From a checkpoint of a small transformer trained on Wikipedia.
Size: 10 layers, width 192, 6 heads of 32 (1 for keys and values), MLP 768 SwiGLU, vocabulary 2048, 5.68M parameters.
Training: a variant of Adam for these matrices, 5413 steps.
Each number is 500 + 40 x the weight over its row's rms, rounded and kept within 0 to 999. Layers, rows and columns count from 0. Numbers have three digits each. The size before them is the row's rms in percent of the matrix's.

# layer 3 MLP down, 192x768, rms 0.0625, rows 43-85, columns 448-511
084:601433481538483521460619488453512498522471553502507494526489486551513522447501535513488514484484443467557493472477458499538457486476453447514445505553444518519514515525543497488525463524465528
090:511476458553464531510468497469561398483429477440547480533466495556499558462494519485456507508456566576455549523515565405516481477484504438468485446557453523440413502507481434452505507448505507
095:494501539524527432530492517570479520413454530539395508427514553477500440464537518520456471488475545536513479516449495496496483509470423502484495597493537578559524561483547498569518534540476466
148:552488557512522539475524465498465458541490491451487466422573545552466519522463472446559532556512386475515540527535478487478528498470557525443501430532495619495513469475477530499478478467518467
091:522427484575505508473521527512499436457468589483482521478507579514594495470478505539458444467502466487507485483563399520511481490484502484487488506545529545480568511476491514468526518495534504
090:490483457517607513519420513519471582551497428473502507534495502562474509500466453564554440564501427487525494543522527456486473529423441607486522593524534410418440510504462450475619476474499522
096:510502492491452478479487522504527511541463504517530449571535506532507539500504469493485516528564445464532482521512501424520583507500538509431483495532457552422503470487585530513518409509444535
100:471522471473551570492605516557505502606473504511460435464518528470464485484442497523512530495520465451558543499497481610510517497471463501491533513464491524536538561471480548465463478531518401
101:546468543518541528515596489489519554511533507516500519502570564563500431487442533520514486551494460475538528482474542507486482422515553538579461514511544517519454505519495472506487543532477482
090:466489489546477474593513472545579482529456486512424561453484451493498431471461482482532518581495473522483495469529533508531484522491481523471489472495490519490474534490496466542469584484526467
314:481499507478433435462495555535540525571515447527489515554503489442540485472527459535494435445507544547456441454529556560561446472458534476523474534567551398468501570491527515469560524457490559
092:496522428538559484492578480582489457433502516449515498452507502503489491431469549509511448434501445496490473447496489601487437465436532396460547542513515515508526500459507420485512486511566452
097:493494516578433491489443501543495463556590489504505507550454491463467548519535472522515494510489542563474528528505514510492459484520505551474475465561483542534497537445420492516554492513560527
103:463375506490508536457501463493520494509562531476490483484488458517493509541528587486483560496466449452455499465536524593501468520449490495547493508477528519527490503513494508463478480472602425
094:466530548581506496549503486491556518512435487490513472534546537487498549607469489570521578510458521445525486481502582612492491479454492420491412528547496505489521440486465551466446494493542553
087:536476443536440506484555573553454484532537528574499469534493471549533512461473580433483442519532493548597436509463438519505513465405514464506469462492481481553472500481443521541459537504549470
097:534457508510470497461471516591527525507538476534454560544483500534395491490448509500548494492503548497528466501588491540468539455441452520507494486576552525510481550451465473528466517512522498
098:487455496543563540513529463479478530510526461466504546547484469499559521484465493447498579519460423506494510521537519457445568515441503457491503472480501547491470435521460497510506411471440501
096:536484468486472482550535503474468412519504494438573473405536419509387520498524536412472499471505538530434524544511524489446469510483533545592494499503489494496505529446495463483525479540515643
101:477442416494480534437406493519569565549463483510467497471469456446520560504439468544471514423493535518497495537496539503536531464371462465480482529571515488519504503518509528532511496484500478
094:426548470510488467499454500472523565574520427499585517522491486451466475411606474464519423550516420487447514435437504555544543516443430538471502541491485499536527515525534506492492501483479471
097:509495462493463495477551387456464472524505541524550488497385451488467463518472515493554585436482492570478513452521449526541499495490525513567564501499430480487565475511521450479496500466464467
095:483536448510400539483521493516424483501528471489508509542446560473463421490490535518486440627495541525436505494513537451500575549520551436420502541483444536510478527494450483483503478490443546
097:504517524531485582550499414538551525530433487542593540530514542468620476544507495578536446535455578512500483505500506454490534470489452498466478452464438472412451478509522490497496537521489543
102:462470556516494505525479433495551559505521467544559443392487463470527492499461478515421525475453534512514510497456462505477485480476513452506487495543517514475467472568474547524578478571471533
086:514455491460510519524486517408546478492517512476477490519531511536440523557527406526513552582512435455470469501456471469542451550545497475532528542528536432482582525548445508467421523446501492
099:504494461456549463516545534511516549494480470444553481483487549532507542482503444525431531506529506547508511456515480389522442464558532498474539511501462565442506505503437456445537511534428496
094:419489564507505474505544445489419485521503548492513525574408522548391483488487557495459509474458422504477516492468487569406549522547483542538514503525442547521504467493490535512516553521499454
099:505466522526511543495522463460526447489481446491522470517510521491483501462555478446523437422484459548547508483456562503567472516438426498408473483527490496569422551535493560425552492478497483
099:515494549469501473477503552478513504485470546427511494462500488459463506503561550514544486596446530512447514469512604483547509463532545504510476482527515507534515585485525494468434489494535543
095:488427544490491515555429486499489489506521521526489468555513551496509529437465506562544522510497488559523498509480496478550519421516536448521436432542467500468503499476429555514527491503447449
098:550519519516520476485505549535491534455495556467497546465441509497511430563499485482473449487530514487536491549529514521536435496500463459532472528500508532539508543512497564514463545480490521
131:501483461489511606488517444511462483507503474493455445510533511497466555462560445452528524481551509487559499578462477519503590480510542461488523480439466508551572446547460525536553448497464527
126:494564555494488497487428568518477515490487495443509475538562481460584517506499542524465461479532491512546496499530500537486507559451532529484527507509486546537525521545558542543581519521504582
098:507464460478560497512464554552513517515391372497482553506476549513542458441565509503568437483498490502510512538499441457533520465472526522550492508466494474442504457475470480485519498526505472
105:480426429584537469512488426559526528537462488568471473541500501442538425426533490482567504444472521518571495483458537542530471536561496527525507563447517538457500458548529516525543548479478466
096:533624496489522495463528569542497482462471566415496475574470478492490433495548537509472537478466490503490474498548452491554514504491536485483502501499433497513550501528494397477475533565580558
095:476517457496496491464519492466461496464422508538453451505458543500429466548522574480463565465532541500420539475533455497483536442509424463542474551501533547505556501531507498496497438514501490
108:537528445531526460516470569516456507473486525497480476392576415503521532518511539547567555570581473484499454567501543550546461553533443499491479509473501542540455521421505532456431511499479460
086:496509581496468448504512431507494442501490549484512522464529472510503539470449523453580443497433525500482544439511561600494484480513560490523483507484462516511465521500507536510537509559498492
088:505516538512484509481485531512498555447449527462511475534533465526527548482571506524415490521558486496469524503558553494515498447469460473516473519477480514540499479445491564433493468518537592
090:501542457465540553547489450493473540600482502516465535538543524496427514479492502503499513594514515525471482512485521430440505497494501474467544458522444498497527422540519477502443458457431494
106:461493506471426480493541477510481528448457469454460500480530440466499464464572523454502506450529452591487509473486454593492512484489427539527506480552500478499506533430485497436449466412505532